config.yaml
vocab_size: 2048
activation: "squared_relu"
norm_place: "pre"
norm_eps: 1e-05
positions: "rope"
tie_embeddings: "early"
init: "normal"
init_std_up: 0.0413
optimizer: "cautious_adamw"
lr_head: 0.0132
batch_tokens: [8192, 16384, 24576]
Each number is 128 + 32 x the weight over its row's rms, rounded and kept within 0 to 255. Layers, rows and columns count from 0. Numbers have three digits each. The size before them is the row's rms in percent of the matrix's.

# o: layer 4 attention output (transposed), 96x96, rms 0.194, rows 65-95, columns 0-95
# v: layer 4 attention value, 96x96, rms 0.195, rows 66-95, columns 0-95
# up: layer 4 MLP up, 256x96, rms 0.218, rows 0-38, columns 0-95
# down: layer 4 MLP down (transposed), 256x96, rms 0.194, rows 0-37, columns 0-95
o65 089:164135145128113138084057135089139135094114087188119134116140125078142133145153103052113129108104131181106065129125157120104083086141097150157107076183125114127188152199147166192101073149112134113179112144161135145129102141114178114164054135186137097112101144133126119156165130178178112126
v66 080:120122125142139122137136167136144109108151133141123141080140130073108113084028197131161225085164131164134155125051139137118184147099153156124129128098158105121124098122170116162154121157072192130167140111135137187099133144134168126137133095108050107107110130071111170118160094135072145112
o66 085:154167143119160142057137142119096093141104163120108213101144159144115102125150208118142121127151048145122141126084145166107136168141050118078145117092139146081102134130113131106144144122099134157101122165139136186126070155156175151142177119061114141139135103106164074097136103111079137206
v67 096:140093132124111128129121144113133107160097213128134167102145189080154143146137134134117144111187074135146156189093122156114168098127151172125102089170158165045154141090116115088165136107113155110104131164148142085171117117094146126059040104121134150119073121148108141155131157085179061113
o67 108:107123115164141112195156118182170159137097140120139154078096079123119146136131124132138099127171086120071110133127110139100171137064088088144124118191112125082139129203180086115201118153102078161117158086123127100085086141128127115067117122115119156103120121153186124151202175076085119133
v68 100:141129141139135146055132096152104130160159101136154131174127180160106129136108116075125111089137135102139123066096076111194187173136104110130102127184127108145108147138177161104066098143166162109139126106123097209151184127185106097141139126119124161112231155161092126080140126106127097082
o68 100:175166105091105108129133118147111089145182119135142132155117162175094144137163093114079129160126156074188197111158134069158118132135133080132162150080085170114060149104123086136149129160161100178111093107119069181106168175121127134076159124059169099178131110134076076135115139111143121140
v69 108:142133142128119146070121107090100112148137118135144092184075183178130132125107158108121059097158171139125104096080144094193140180121129090126130140107125155140094141091093145161081131122152106103117143103174133211129179130180121175142133125144090098194150108111136171080142026146159146118
o69 111:123188087070138089118154168130125106101163141139142165137073138110116118125161086116117095181059150147162127145149129141180141131105120094123140073073100128103112139140146129151084089168144133190220172098128135169106094155118159130085125082147142093174118128147101082146171069162197126101
v70 111:128137104130161121103112108165103157132174113110107096197114132177113070128105068082076091172149173135113106105158072070183144106167087052109125132131162142103134095166162140178115114114180136103159130153148122114108173069112107090123132168127166141098167162195132136106108113168131079088
o70 107:205121104117108125145118132138151140122155136142135112105111132143108130183142081061092100145178147130157135135185146024147102127174140059157116153126122101161117115146140180184087141137154165142163110082151090177139161097088126130105094137107149092144118108126043089174087160142102118070
v71 072:129091120113117113149091130154141127126152121134139141140186101162125180157112121156098122089187136089129131160219124071087064119116185097098159117120137135159103109074077101095073164194129102131135134159177156128090111144175137087169106092140145083115077107144136120156113199190098102136
o71 077:103115092110167090136139149169134104104109143114150081138114085141144105179072143124158126127140132097084174155149093152122191137140129124156109138149114101162140117134196159076156198096091172126117188084104165124072105099119096135121137158189075176104116085111188169146147162161093109054
v72 089:092141111151111077171142103148108115120174139152109191096162099104127143093093159192144182160085149161130171163065143224117117097118114160141151120136089106049143097125057118136159100086115112141165164145114126084119106116081140156088161146121112142073122156106141133114145159076161168157
o72 086:151099180144116154118182130116085156151086164138075130074147138094148131080123142154124125102191074157142086134073130195108123137127107153116136108112129140142153092086084117134108136109150135081125097195155120044188149085153161106192140138107188104122166150188107126102058148112120126142
v73 121:090097118125166138128187124104090112149097170136106108117149157110181153085038146160110182095172130095152135140143124182143138135061204129166146077155121152145114140092098126128077147135106085107151177082142123135185139127134145150132087119125150092217112139080089126084126096128155182135
o73 111:094097103095138065217199131186124117112118179113135140105085107116139139158131167120151132137146104116089171128078100162101149113086100123106147111082086147096137145139193113098096088136098123152143200080101141145095089122169138084143140104122132165188116101103163159168163071128135184154
v74 104:139155154136111156119112082104164107178096107081149113128147132137141159164101145080101122079082062083123144109207117133089121151107183141162144117117067075121096135127209138095089115121117120165103182101157153183114118138159141159146205106117105085160144143116157136117120104044140142172
o74 100:110173129127102084070154148085124068127158067150089106234151141153141170088141129113149190129093124122133145137053143140143088120106139181105115119112100113140115091083060083133157088119116134143104138207129109086123149156178133157136158144136174089130097149134174161120171111119171126121
v75 082:078138114158152144129121170231099150071116132131167132144155116090068124114110183172133139163103205139144133130099102159074154103139086151130101186124112113129134143099086131191092112143110116108215135109108128161099139095071144125118124142095141162135189133071100094081128176110139119116
o75 086:153082127123114194101167150130073139173127142114133173114162120143108134158111119139105093089153059133191176095115130118106153079149101103118139177105140142156133147107110125104093167129173078068135110122144125139151169087117098134144146138104129168179196095109056089140071118080153205176
v76 078:132116166106126137136153125146117144123106130140151140180137136190148118163151053117078059145177162051114133100167112088186149134139122069120112126157170135141106090099115122116054166107166115100109098163142103113133141123157115133137087163148171156144148135186093117115125154241120070146
o76 079:139102081096156110222109117186188119123124133093151095116082098148128124164088103113076105127116188092125138117208128103163139140132182105168109145161087104140123115133179137157129159146133127141157139042110130150086145125140069141097098121158113175123120078136119147183136119152088117047
v77 075:119113101128187121134130091121101158140178119108116084172132134170145110103121130150072116131155196118146095114241071102137122129149130045139158144125192139154118073123144138156072137136176064119138121132181129141157156102119118134145137145148172072204136151122158117118091109178099109102
o77 074:140108105109121077158177152120132151076126158148135101130095111159146136174107097078147144159138160130080187138152122081122154118154155118151099146113115087163133118150183202145023144100120186121190179072123141161102110107096091143114114126171122131131078109105126149188098088158095150073
v78 092:107115094165139139127162078043064099152089155136106075116151141148225128131094115112118130105126116083115164127159153177079110087092166177130168121154152133100169120166093112153175133112148053128141161137177168071151128095094162147110101138141130098204115099121136086124117152120143142155
o78 094:134089103133121112184180200145128184099107161150156133115129123033134118133153099138144133123149145122103107154097123145092109105097135164180121072100107085101146137132150099096105084093076171109124166086149164118107113129135170103205051109128112077176092154131184170155160145131121178142
v79 091:173111148134136098101144089104133129189100143120152119137188156145119098182126103071143066094179148060122130097099159018187147165141159141132091048150145135163112134093120094097121129162113158119120095143106109143134112138192145103140064113160116164132125091177117178121139123144118087131
o79 092:123133090101156130178095133164189110116124111134158137079095098132089109198153113145084108147069137095117165114172118095163121149120119105167129126148057135084094141150170112110208135172107163188111121068122119182081081151135127145086093151171082140112140080146165108127179142168126083136
v80 082:133107134137109101100152056085110162168155105100170042143141097182138114176169125136115072143120131112115109151136142128149060122136136096132158129096042140106115129096102099138099118125171093099093162150141098123124119102154104178070157145163134092179103117174164128101121067082210123148
o80 089:097137137135095084152167145136138171106124114142119100129114118118174129140155081121130144152045088192139078177113105103171139133145153151175104110132067114157131112095098152109104101097154183099179146134155140077150101092116148119107110128214160079130076138178096168142134111167189073068
v81 095:110162091137135162157159108108103118086148158117071155166090159157170127084108123113111099136127170157095115128124131151207136142085098070124174137176166148072127112148105146194116105065170051100112190151170139103149141093070107158122110179133118149171129120132102093059140110153151146119
o81 096:167111094099105091200160160176130177092129160116101141104117110069119136096097083112118092195180191118125089135111153152141114122127164094103123101119125100149144099163135161195030107134133132103184172110159113116175113130134157100167086083107145084157133143145120083176118091171132144113
v82 086:147146184134104089111133096118160137185183092116108112117155038119094093098164170157161187115069092141139124141126138139123118165129074150129131128082089064143101109087134123107164089152104163172112135128087113179081101164159150148122205121144085123053123116134173116157148091092102116142
o82 091:112183187165117132051122110063091136150099068160083108143163179171145112072132127138130161113080130147145106119095140162186107138169123199101121139132133150126103111076059146132162133118117161128105067182121108097140118131125136167150160155173169085092125132158133137066118115170123075135
v83 095:109093104136127146157171174168112153085113129180183078152110061109121155088167123139095155189153152062150116124187112119140133106091121136085091123088160165181126108080109116118115164175144112061178125119132119077126122153120117134097069128134152164220110130117095152124114160164119076113
o83 087:110094095123183156219146148196161128171097163077160129124088123106138119172111154123144108096121089118129145138161102116090180110135148124121127218143132102138130136106184147102110164099128121086126149048098150132157122091101098121111136115169048164145128092084078151181098094102108161131
v84 077:142138073170168126118073130107106117054135110132096127104113104154158142147187063144125079068123197135098122167122158077181147111136098117102160103194172165095153093147149131105190137099172113154124129202178161105111102136163126148157105157151141129096134130202100108135132152135113103090
o84 081:173143086153140093168116174159102125055123151154120107108160134095143112155120056161115084143103178099102115135148135112119172147155161086166083120140139072118107086211139162161134145064108168098128099121138159095113142161154150133171071162138076110090139137146106145167105178183097070121
v85 083:121147120151123102111155105184125137135204081121093144157150112192101179106078128105108153098101139169082160131148079151221090133102103089118148093158124094077100112164130152173099097103162110134072187137128127126122147114132096138109180144121121105097198194099153075086144121134152155105
o85 088:158163146112119076116151129165085105110179151122095065136166161161152143107094101101115143124182150115159157159102132116153101154149137143123147115082078139162113111093092175164073137139167138130112127180163122117158179107074146125179141104078195034147147137174088104103049127132121102098
v86 088:136085145107137141128106135178131112117125138068159140155179094169170145096124116091103139146149154126145102107131120011218080173112144059158137080093109131132079128074151122139059155152063155112133123130126124163099130155171121152158083143141103133193098111143137151099131100156157119134
o86 088:114144069089113088188093121149139070124100130122124122072117100157145171178090140097152130176073122111097135152122127176160129126134115138101151161173077112105140140149182194111129151137134147150159192110141148144119111100140107168089154152191141155099123068083155126174193074152143094057
v87 100:094135145128124175211105146102100111148130122172143173081138136023101182132190153173148170076096107113126172110100099193091154086104168185139148141169129096114146117149165147053146139132185130142111103163112157128112099178105168110143135116111150137097146118166077097140129141131133119122
o87 099:111109155172148133124163139126121117120130122133096127159143145153133141074107128219157144107146155073157136102115125149105178155111136142099136145113179104104075122091071081061162144093111081117083091164080131081123202155203080128162156139055102181126139136130147143123126147092078155162
v88 085:126087150112154116144134155192162129147152153059113161118144149076077146103100132125152255157105118197138151072112107157113130083116141113139124135093138143127106148132201126114166159166100209135112135096093134130134111160081148106124125100108110076117103151088135172172122160134095106113
o88 088:128143180173122144095095100118140095137120130169121141121153153183127141091086206097188170123165079110097163132119109142079107140138065158098111143170162163086117170117103185110180125119113088140102140174135136132139142087122102147130180125082171151066094105069122082089120122051131146162
v89 067:123088134153148124140135106054059113105174102167128079106148097171164183116187126147103160088168159075127147147169133144171084106080154107104182171139118140142106081103133080105087191132177103096150124186137150121123149151131115127137083101159148098154117129201089149136082101152107154105
o89 076:124135111112132083201180158187130123087120173111158111108103119114169115176127132174173139164091164106106147173148085148139190166167137120149081123105125084102115109097176154083113170079114139114120159050092178110092120122154110096123119139136064154111095098125101165179139139146059107091
v90 081:107130131145151087070104119180130154158150095113077170144126138077142112089077186131147117132160151223116104135114140101101115122154107103113117142155125097144134139156194132170128112160097182112130111087092131182130182104128132054143157128114107112059151146108159099144135111074101219084
o90 084:133131166127113111069106064094060138175201142161149147122178148167071121144175143137152114157190096131144159101116149090108099144184092096102137109082097153139127138164161147125102137171165161172102073140149100182128125119077143123111152156069118113147146112096090051075116141118147136153
v91 091:122171147140116150122092085141124124169185142101112166123113149100106148121137160112143149113070094151116135126087093183185157161137083136136155156173099080030147126153172149127150074097151151169158172154101124150107122129093115126114201158104107137061171150151121100116119134038157078106
o91 092:168156153154085131076162119083088129155125103160059138160171158158116170060137099134128157147140149126164112127074141129160113137129134121097135133127147143131083110104058097162139116126148085122106081204141066081148180143137148130132145152067207052115133164173101079107137155129128104153
v92 080:129127166129113095123160120120087119118100118120111153127125101158122088113103151150143126140082194151124153042066122144178136167094091127152139094146092111062103148146105148178184078103103119135140097075069092159177145108165163198169161163121126145124199126116132085079184112125128172143
o92 085:157130137096144131135120100083106121143117158141103131101127133106113128109148089158070112134115146141168126088097196159170067108132139208111148091094099178087112119079066136140106100157157096143136055177175126153137149143149156141179116103091208081154158147142089108132084074152185146161
v93 060:063142109122143106090107164243127145110084116143128154151179154106099118125116165128144140134135151091140138102094111151069107136094143131146114177097122090152081139120153158151071120126069150111188137055125138184090168101135132113127152115089152135130186185064130097085167156110142164109
o93 068:164106142112120118083132114111045080185153132097167147133141143160111135143148135110110123111165060104205189117139123102128110082142077114099176141074112154144152172099147116100109133160170088115119130119128089155140177095119112140151148153076145176178186092139100095132088099077158201157
v94 072:144095140137145096112134055065127195204163127118146062103176110109100103156149114139108098157131133117141118173125119139114112076205117123142122074093093138089167116087166099149167144152132124144065126174121132092128124095092121136083142123154151090136087090194153114150103063129166091090
o94 079:085112171167118107131143132103161195086118089160097117097134111161127130161165097138144156128075099213089094131117139064140163174177106150193081135172074097124143124163122176131113090093101167160137090147124144136117108096124123130098093131194148082100061121161110137137171150146103077099
v95 080:129156162109087102179192138130175145216134118150131147122123173086072057184092066190120146199073104129132153156069156183060163090162126132160095145112116098134154130141075130093157114119141144133111124095078094099129125089108135142098136147125135161091127103125133133131122139164124130162
o95 081:116059194149126197111116072086178178165127068143094106139095134142126102077108156102077119056168112171155098097145131097146091135101146156157138117142169165135147107082048092147152076140126132138130108168132111134141145112158132134160153091141161175146150140182114104068080140099141137121
up0 090:099138119140097136152125109176185062105155152075122110101095140073137093130161149132108150173135158088133127125182157175101076142158152153110141171104091152161153157076128109156106117127059125133146104088143146146140098115169114120083091136134217117187072112191082123108105087126164161178
down0 093:162132139138108163120178146099157115112127148132118177120172141117097143124127077142168060122172090149080123143088111128207118108147084098115108212111160103112122104132174146086126109125160117124107101152088106051079088157102162147178157112104146151127221112096183110141140153164101081129
up1 103:113159140076145183102109139140105068129074135118115136131069107150111194190118218093132137134131131112177067071087151137160175123126120166094125181100124151114073132080190161114146158125163145162127140111103133158120128135089164096083110121210148106102142080147135150117130145104144141082
down1 110:110120160160192149173167141140174169115107146114140135190131142129157083181177058131113106136143167154085111181088100126116116147136110104116054090127130096108161164166090173082122164121113146102071120152116119158111111158147177096073133074060120159101105173126102132133152105084141089082
up2 082:145189114139118117128139138096213081131140138091146104146090098098148111078127163114127149143066089139097137178206102121157122174132153120069137166135132063093120157158150157124095069137169138158195091099122126115098111126124095117106206115113120120057102156106121140147168149127075086105
down2 084:147064112126112163147138121065062115157093097151190128124120078121105142106151150133115098095118115153152159069104119117128191120122141162180127128139146203131124065221132108088121120114114098046073171135168167116194153172081155124129140148138138117144144122129116089089136144131173124139
up3 101:138200124130084084098142092153103086073075090146163142080095166121140154129101172160148090051080118105174195118113051166096149168124135129131136133170099080112107162142113130112097125144154153148161143106108134126158082081110109109154146102132129124188185140118080137139144154092145163183
down3 101:095076183127150165184113159139215166179184083184122120100122107109092078174097087120087165102124160138090121065116089179160135151128092168108122109094138068118131087152086155103176133123134110101111128129118130142096162123156169105128108099114148126126160106096209082153122156118129117094
up4 088:164076168114137110114154136132109126125143125195103045087060101105130134124157120189162132104154094079154112155156052116077099172148169115114141114095157148107110142154093116139105132174070128109208082148123105116122119146093117139153133169163137152080094188122146149132178173082100145101
down4 093:142132132139160124068099165131084047161155130208172103105084094159108105144156081087187169080163169147155131138088094109153093123146175108095129139136167162091159085149138154159147123137167107090115103117087083146120128120115103133113175160122070132092127161176160051105145173118111122141
up5 097:157093123130158141096081123170123090186114096177136146144114132109079142099158137121096183064128077157148153128113149085106119096108146173115136134113144155134097145117065131247174146168093105084131146097157184062112157171136129093143120121119128143181076134143097164103120129107066136132
down5 103:124120163158103183156191124094115116146098118145145183120136077131158143094110130148157100154159113140091115133127142124145161141181135122077154157161091100107150136161097106087110141082179105102111117117129080162090112105120110155163149069002109152054153136199133162120173116085130153125
up6 134:167117085085135255180096142154168100157113138157167158090144131091087141152104158119128087120142057152117112119143131144112165123152114102099112122151146093216102124134112112125078138169120127070145079122123154092114117106078148092130136129136100198135160124070115098141127157099141174165
down6 121:184147081045132205082113090065103129119141101121107166105168176162108150094132128090137144138232147158077142093094140137102153128174102101119134091096136095147146112183147131200143129112113163140086143168135175153116158121146146132140101110084117078114151116137186135132102144131089133110
up7 103:140128098118131104110160131144112100205086153156079116155148092184060113123096075100022087113153104142177145076119119126145135085125144148116111117084146157131135129131149062223147145144133118132118106141133125089185161075088138088139153118148095119123125139143109187152127196137145143112
down7 101:150086180098069171166141083133131122099107111108125129182229106132115113102134102182180105113151080148100072142123160117108127156162108120133140205154120083136138113169138150094168110129153092132116094116104058117158127153120087186197108115069131167142140075114119162172133129110144104112
up8 103:172130109122070156082159111149082154173094129163176138136163091124109119181107106114142116097067056074199126133116187178090128116122098137144193102184158179124136101123125136156184163128127100166138138141158135096124131130096134090112121146167107198132152103120113095083173109157100081156
down8 105:120066111135138135117156163139149157089103171095151178106203176159109099144106081117138155116113065118132113158088119141132082107139164097101123126176107162117156073114183192130158154167093125118106133106060178118110183165160129094156074069127110154152068113111139113173152145082134088114
up9 093:082126103076143165085098155145106105183053070095087108116152116094116106172135121042109141181132114167159189118132175094090136102136110141131125140112120166164125170154096102124171147088153139077123175133090148108168108149089148152181139106197123141078130136121133167127159080080160137125
down9 102:087146122122136134135155144129154175123112214154132177115086114120147120130111144124095064161214116158169127179134170105133112068199134153129100105161086159065121101099187151137120063066167147117143094070131150154124110139149112092107043100155146118088129107131131157128135121127098155135
up10 102:171161107123055161116155130174155111088103144088128141131100116151131123113112219111123099130152103120110100119061135137050092113156160176121119189129138124113121113102099153127136114144088141144145152111077121190087219102064139181108098092138142118111118151147069143099130177124179103160
down10 100:107102098078061101102107158107068111089082128167151053088164114132150148141102116125146116136150159138182102155157128141151140132144191131200127166159100198106100148110149102072135112175129173200140098151092140142117104149162148127092146151130139110086106161089166157126088101127201118098
up11 101:191084125116085159118132138193169110112146146133156108149132068122135081095083136188086145095108091088098166185096152147145108133110064159087151125137186148095115144125116139208154157142077149127165115116129164109070148070134100141141130128125195120106067169113150110133165122103138164170
down11 106:116177106212161103182154103147121148171104189138120120158115125169125192121106108104076111176136102082158142116161166148141126117139124149103090092120179086125143101120133145189093126139150079115086107124177123107128150098157111121112094105021074091136129096107115117153169134103080154068
up12 094:131123144113112145167158151159199155106132143087102066185159133111148080079091124132125129131129143081152077133131084175122109170155122083087131096153096177153063118088075092099088114127123148152136045113133144092082175077173141148149114133126161132162095151122100166111216123135149143128
down12 094:097203153167137183163140115165140138127142178121149107161133146151135146102075135128092100127116134123122107175077145098130085183108113104067132142103163087136131101153060111126092090119194118113183078126145155090082140088106125157115123105006089128135161123133145171103117127107120148177
up13 093:116110090144132134175133108176125077154167082107105121182097103109177175120068120100133123113111076140146101117164119090138128152137064108072132089173128117117119163150121144146156135092163130094130162113144082107109153059120119115121127136139141110124167192147137188150115092057220181189
down13 096:108112122097141097138131105122069143130128187176114119122101113109102146193142075146108095158170165132111095111159133085047094123146144161114123151167115191107127110229130095130126160102126147110112124135084134125162127138161136136165067142062150174068186122156135157127137109186057146124
up14 092:124089163129131120159188130123112105138161105119194158085118096141070156097082133134107150133039162115129150141067084145173106121123082081085197143180155112087092165115135127107140092149155133170099138140130121187129157113104134162063154117152133106084114130084149125105219115141118136090
down14 090:129085169137075159196172116078064158115119109134124169131149090167098149146127135110144118130155105116089099144135171105198138186179133151145095099088082130105152088143107138132150085099133141178111111132111085136142132103102129155176136075036115152088220135113139124129118169122097122077
up15 092:120088155138138158137153155149105127135142105128098111182159105069116129125096121107087113151122149116145156115193085158096066109136129081115212126115110142166111105121157122107108132147177091117080127166113182074131103157150202103112141158136206120122159207120180103168095191081139123103
down15 096:189141125078127147099088113093148082113128145101146098138094138138175148175129116113092150158025163187120106109138095136145115158106169121089144121148113117114136144112086142137158099091151169173145140118137147201053145070117130201150139138124193135114134119120171119115144085143179050130
up16 092:157095092143105111108165114165113115083124091109161153161205097136080157115122131078125151092117138175136122048112069127193151105088146114136070136093149134071161109154163078149166131147123104116090166186114158146128113121071175132191154154158164169105116159145126179186137123160119128125
down16 099:109148159145152089173119150128167141157154098161109162119117130156159148156083103163189152109140095159095114152131118203124107142170100074117151101098071130115164155145069194060054128145125126148167117111058097155126134078123146132104126113097086112131152187084131102080146164099160111178
up17 099:132162120155064140114099102117122065110152045121139103123110152169145172103137142170137074172093107121180144072116159133114126135145107093140136157165108134116060148101156119117097029109128084102116122193134097096113127101167121143084169141141177167160155148203138144123118130108182095160
down17 100:091101122126167126089083148120149158052120168102124157104062103109129160114129147111099117121147082114067181139142167098104160135142176146134121043112126110150128120130180141106200163167073152110140150163107125138177112169135197125116107095067072165165125097100153138157136139104111188153
up18 095:117158138150144129128181116165145118200127167103165103085191105098104118117143107127073126136113128222172118141164081114052186101135112133095181071160108113156092087151136112142107106148142146094102116170140132142125085150167166149106140181116133089117124130150156072043128106135147084105
down18 094:089088070105094137134093143199052076139090126090151115163158128166149120100142117146125136165075175194123090093148109068078123128107144146185145196140134184104132138087121084108163127124091134175125172149102175142188117092109096141127116131103125112184125091145120156150128106175160117112
up19 095:169154129124149152077107096143097111153101075100177073162181124120104165050166089093137138110153144072128084080130122113092104135151113093096215140104160142187094086118152102152156154075144114147100147158147088076130152100153106100126156111168158098141164154113128159103119188150173131092
down19 094:135076084093155175138116154082119138136136127111179136139123146110096109184178078150132112122176128170094113125145146099109135107132194190112099120158142118135192180119132110085169112143100111100114106098105165165162087169069109059177108151080124153124130143079117141202134159062080139128
up20 103:153110143184080130107099168230112111102113108145127091149092155134049156055156155127129101131111143156137149089118076106146201115179119162107097150094081131100136088115127156139165127139136146097137136113117152133120106131070151101119135160154116165177146116121186076090150093153152063180
down20 103:099144133128138194145136133179134102166089153054153092131119074176144088097161120143136101159130156093055126174176162106135154138118136164170106117126138139139196183168090096145092076077132117140081132142125136134102108143151130120155085157064108098188142131117103142183113074113063115098
up21 100:198157088148152177100107080142119097087106024180140098128206152093142139078127105156124123151131114109179196132115148144077113114113182131122079110114115124128117154127150087089143095078144100179145092111112161111151109125156143149128172111128150168112137174101083154130125133118094127208
down21 100:129155085118163082123171189116102144152115134103142063178106162130105110103090146123083071161065163157111126125107130172083150098114087057136158134118165202132162125165173130117083108125145185175151125107150160106109101133108144157150130155123134136062141075109183094114095119204120116116
up22 075:157111101154111147120126129125094151101133115078170178098134089125110119119152108145127080160177140071114131074163167115046117074119110130161068142156148175098136105151092079127135131130095178085139132151082116073163115112136114069169155102153155094121188151169147167180179113188173135155
down22 085:107057131091168152175133137105169098170181182136159055185129123117124125127119128144115093144189101136113172118144107166141134138094143113076184099171173160129100109131126170131123188095118084072100142116159178149129163144161118133142100092072113100136126136081155118170051114070121115107
up23 116:116143186055186163156092102155132104131098129069185109077136104162105120082209130095116164123108103127093074108138128101131129127080116141170187146114087119107109097164143147079105129139116154160115123160107167153190158105167165083150100158136143125172129145071063133070143164131132145137
down23 117:118108104130117067098068140085088115115114093154137111157160132132082112120167138072160129101153189053121140145095154122146169146078131092162098168121128194061097139105143124148180111120175149134191183157108094079100124174098147095133147069184132169105120115123137108150115140137170135182
up24 095:124131107088094164163086129089130093084132103130098128112169123103154096077105071159131111126065152136129169097158151091147147114099140137137137163181217146108165090131125133091160134141096122177107151176119157154188200109152175163127124123153117051098118149120158085123216096132095124136
down24 098:097113136107181144197107163123164128100120100116126129119089204081155109160099142169107181149046156110117059124135142108108134136163176154086129106119148068151165130145110168104167164134151106086103120113121087186173090128177128154094025120090133122134089106150129146122154109088129126134
up25 117:151161111092130188074179098110134121147113075136145157082106181075132150156116154143101096090057062142179127110112092142074151142135071144116117150081118090161125157137116120118088108162146162123168125113142184175147129134086162097139160091141127121218175144087121115144132138098194134155
down25 104:159147176138093127185082037062139181162143124103138150090105112177140122135101159149116132127126149135100065130138154151089187159157141138156154112114103124090158154151117104118143110117205159137066121115067136147140141084088141155122091104119177160126108077074152049148127113152105115090
up26 108:127121110089130104120119110169112104188195131129133127076160078083099129136117072146132108088100117123087183137120161172054103082149139147131094112126122167153115100074143102195152117125136134132096137124106183068185157136106170121113149195165203135176123108073109141121144082178121141137
down26 109:071136102131085125184106125143162131087073135119078114141155107099117108098074181182118063155067133137139180142132081111087060135124130072089173108176126104133132160151084120118132164181133129137127163106174139159131197103163118166131121081118176105119128120142165190140085131128173154150
up27 116:101145115132154120110130169144117129142062142136180169112119152057126162112147146109104158058137121199165130120127110069098204082158143171137129097160103119128080077105149119113167124164122119145107144075098185132177109189115224091117136155145122142106133103108107084068095129123150128120
down27 112:101148130097045076159081082102066122079134126116136116097097134158098159132177108096125128132181160163166149143144120113107109157111135097201160191137118205138141137100141115102131144104132109139159084184076095080154112102170118127183143165131189144121108104126195105120124123178120085123
up28 085:150058135090189157135145163166135079142116172179167112154106137125110106126096146093081118111151103116133165133107121143146089141154130124120108098032115105176130158130120195185150108166105092113139172091127167146108140112172099102065126139103165094115105165103093160080153073123136209143
down28 092:096098133156139158158166146188171219113144152137084149134158086138148090115141096135070101146152127100136142134137143172090120130130123144125069069126131123130120116128110135114173122109133140073127139092133089119157080102084146127138127078001110182107143107144076124124185097184151137167
up29 104:149099108101073147111130115122107101093136132136159105120117108079152174076167113207125122127101068068125127167134147151067124157134136174124145162129139141096137098142153099118147133196115145133131159174090167090142172132126187190108111118198132091135117095122113162098144107204151083046
down29 116:107120138107173136198136085177163154091154185086136139186172071137139113131107151146079100135118109120096154151125143122133117138150138113094122145172136043113100177144140177151147102062119121117098070158176138138078080120071145112119147081039073128135167148103132179125154127131137152131
up30 097:121095156147120100112183139166128077144162068133066171148147154154105125159042106110100090153129156138159139169167129140125084087116093096116110088049120142125138146199146152163105146118067142102159072151119122154123129146116160137140129153187117119156101105115188135170144075139128105047
down30 101:184117132072165169067103110131065067113146127138113166086093143125116109181194138125141161169108121067128072134134115166147120090169118106118155135119169174142076107109149100118175129056124135158092117177129101127150132121122129197119174147133152202165114103155126120159154101124170126069
up31 096:190112146143195081146185139175205098075137128155132116124142135105111077116048126088154142104125097141136123108157060183124112076085085078132097154065105122143082166143097136137128116078139123122119110114093152157138158091129178164166118146122139144162111148110112160136191152082100141151
down31 094:183130150099093170092132136143073128092166100075136087159107191134158150120088149148136121178140167105192097158122140080123164097134107106104094180090142151110083106063141134137118106135172174085135144169130111095163121106060093161135105158128107182154086142165116100105142215155126162135
up32 086:166124182132148127167138126105099177123164077108066157062147117157132170101134111100057147131155159094046139156136104099157154145102083142106113123159117132121083157136130114108129113120164156137148118150070148091208137116096179135080175095103162136144172154159168062090153107116164112084
down32 092:098091093107128082100161163163087120142128108140125161152136127098142171158118130130130110068139084230082154140116180121099105102122156154129091192154090152159146112136090184098133107164116079123106131110130110127099076181082134150130079130085121181126102113133094123164139207069172148169
up33 107:118107136078103130125083111133140154161090122097194128039079091122170135134177115122102077140130191167171140110103114077140169088166103185117098125165081106076129124134140104137133154208174115179119121143083172127115152154131117161108141169160115106116137090117192087083124097154112159134
down33 098:134140176139134138160139092121098117163179165150135160121188162132095120085140077083142137157093099092157089108110067172135077107133043102112100179133134073152104148143127120151108116124167108100136096154105088084142144135172147101190133121111211114137166108157095163145172183115113145061
up34 095:148078085105091176114093093144094116101072087111169091104129120129104190145146122158125104094135162096136058090168125144074091130146127118156110196121150186142108142153119091121138129131073107130112078133149188152118129188140124154136148170159215115118040113145127081168160109125134128118
down34 103:124146172188185133156106091127140207101177126138120147107151160183142176159126127119137151179168114088100191158106086108174113148154064124117132093089133118147106166136111159113129102107111095148122109118168135115114072104058083123105209089066119109082170137099132125128126100130091099086
up35 096:143104091118033100138137080121120114097124090173173085118154060136144159156146077086139126130123158143136166098149115129032152086095108132133123152175172157116158090106152099141165109114150137166085091148138145110166184083121091181115149177196134103102124129146168123157171090137103107116
down35 105:150144129132165129186109170142128168120148092156112199138130169052101170159074140164125091115120100117110134103137120143090085166107104125073145146136135073136113144196116181147067158121167121083096160091098106185136108157114112183181157075084114069103128105097167135125156173116158126119
up36 099:091124128121119172116155099132125095164118076158114123083117156103136172118149165110130095129161120133155130139115197166144104094139106133099160103026222111107136167117148110158160120062121097125048110129160187124141117112070161091178119059142177126152143156139113117129132089115158154167
down36 103:140068106104184123126184152130118163108151146156088091089097128110136100139142102147152122162226164174115108140139148128132036120140174113098169124129197157068149154143121120122084136105164088126081114050181115168140148125128091093088134091116124196103106136131151126110091098119120155132
up37 098:141122117086109149072090114124109097132096110152145124137142123143112143131185158071113132117135141133115126086167084089120148107088164144157138159118236156127031084174141059144130130149141135106116208161096101105124115079110108126114133183172176128134170099168109134092132176138087086137
down37 102:155087110141127189185146185093140164099091138176074115172139116134133155115160187115118099157195107126050079141128146126151157085145145099082134072143084126106197087152140134121110148087131097149152103140105115118159124122153090073139128115085078158091122113103080149142106201140141170151
up38 108:093103134084144083157137153103134108182110129165142147095103139085116116158162096109128155123159161163143154132071065132081232123140085154108143114113095153179121116079151118156121135134125201059074166150096122086072154077120166191190139127130157143131109137142088118145113110116153143104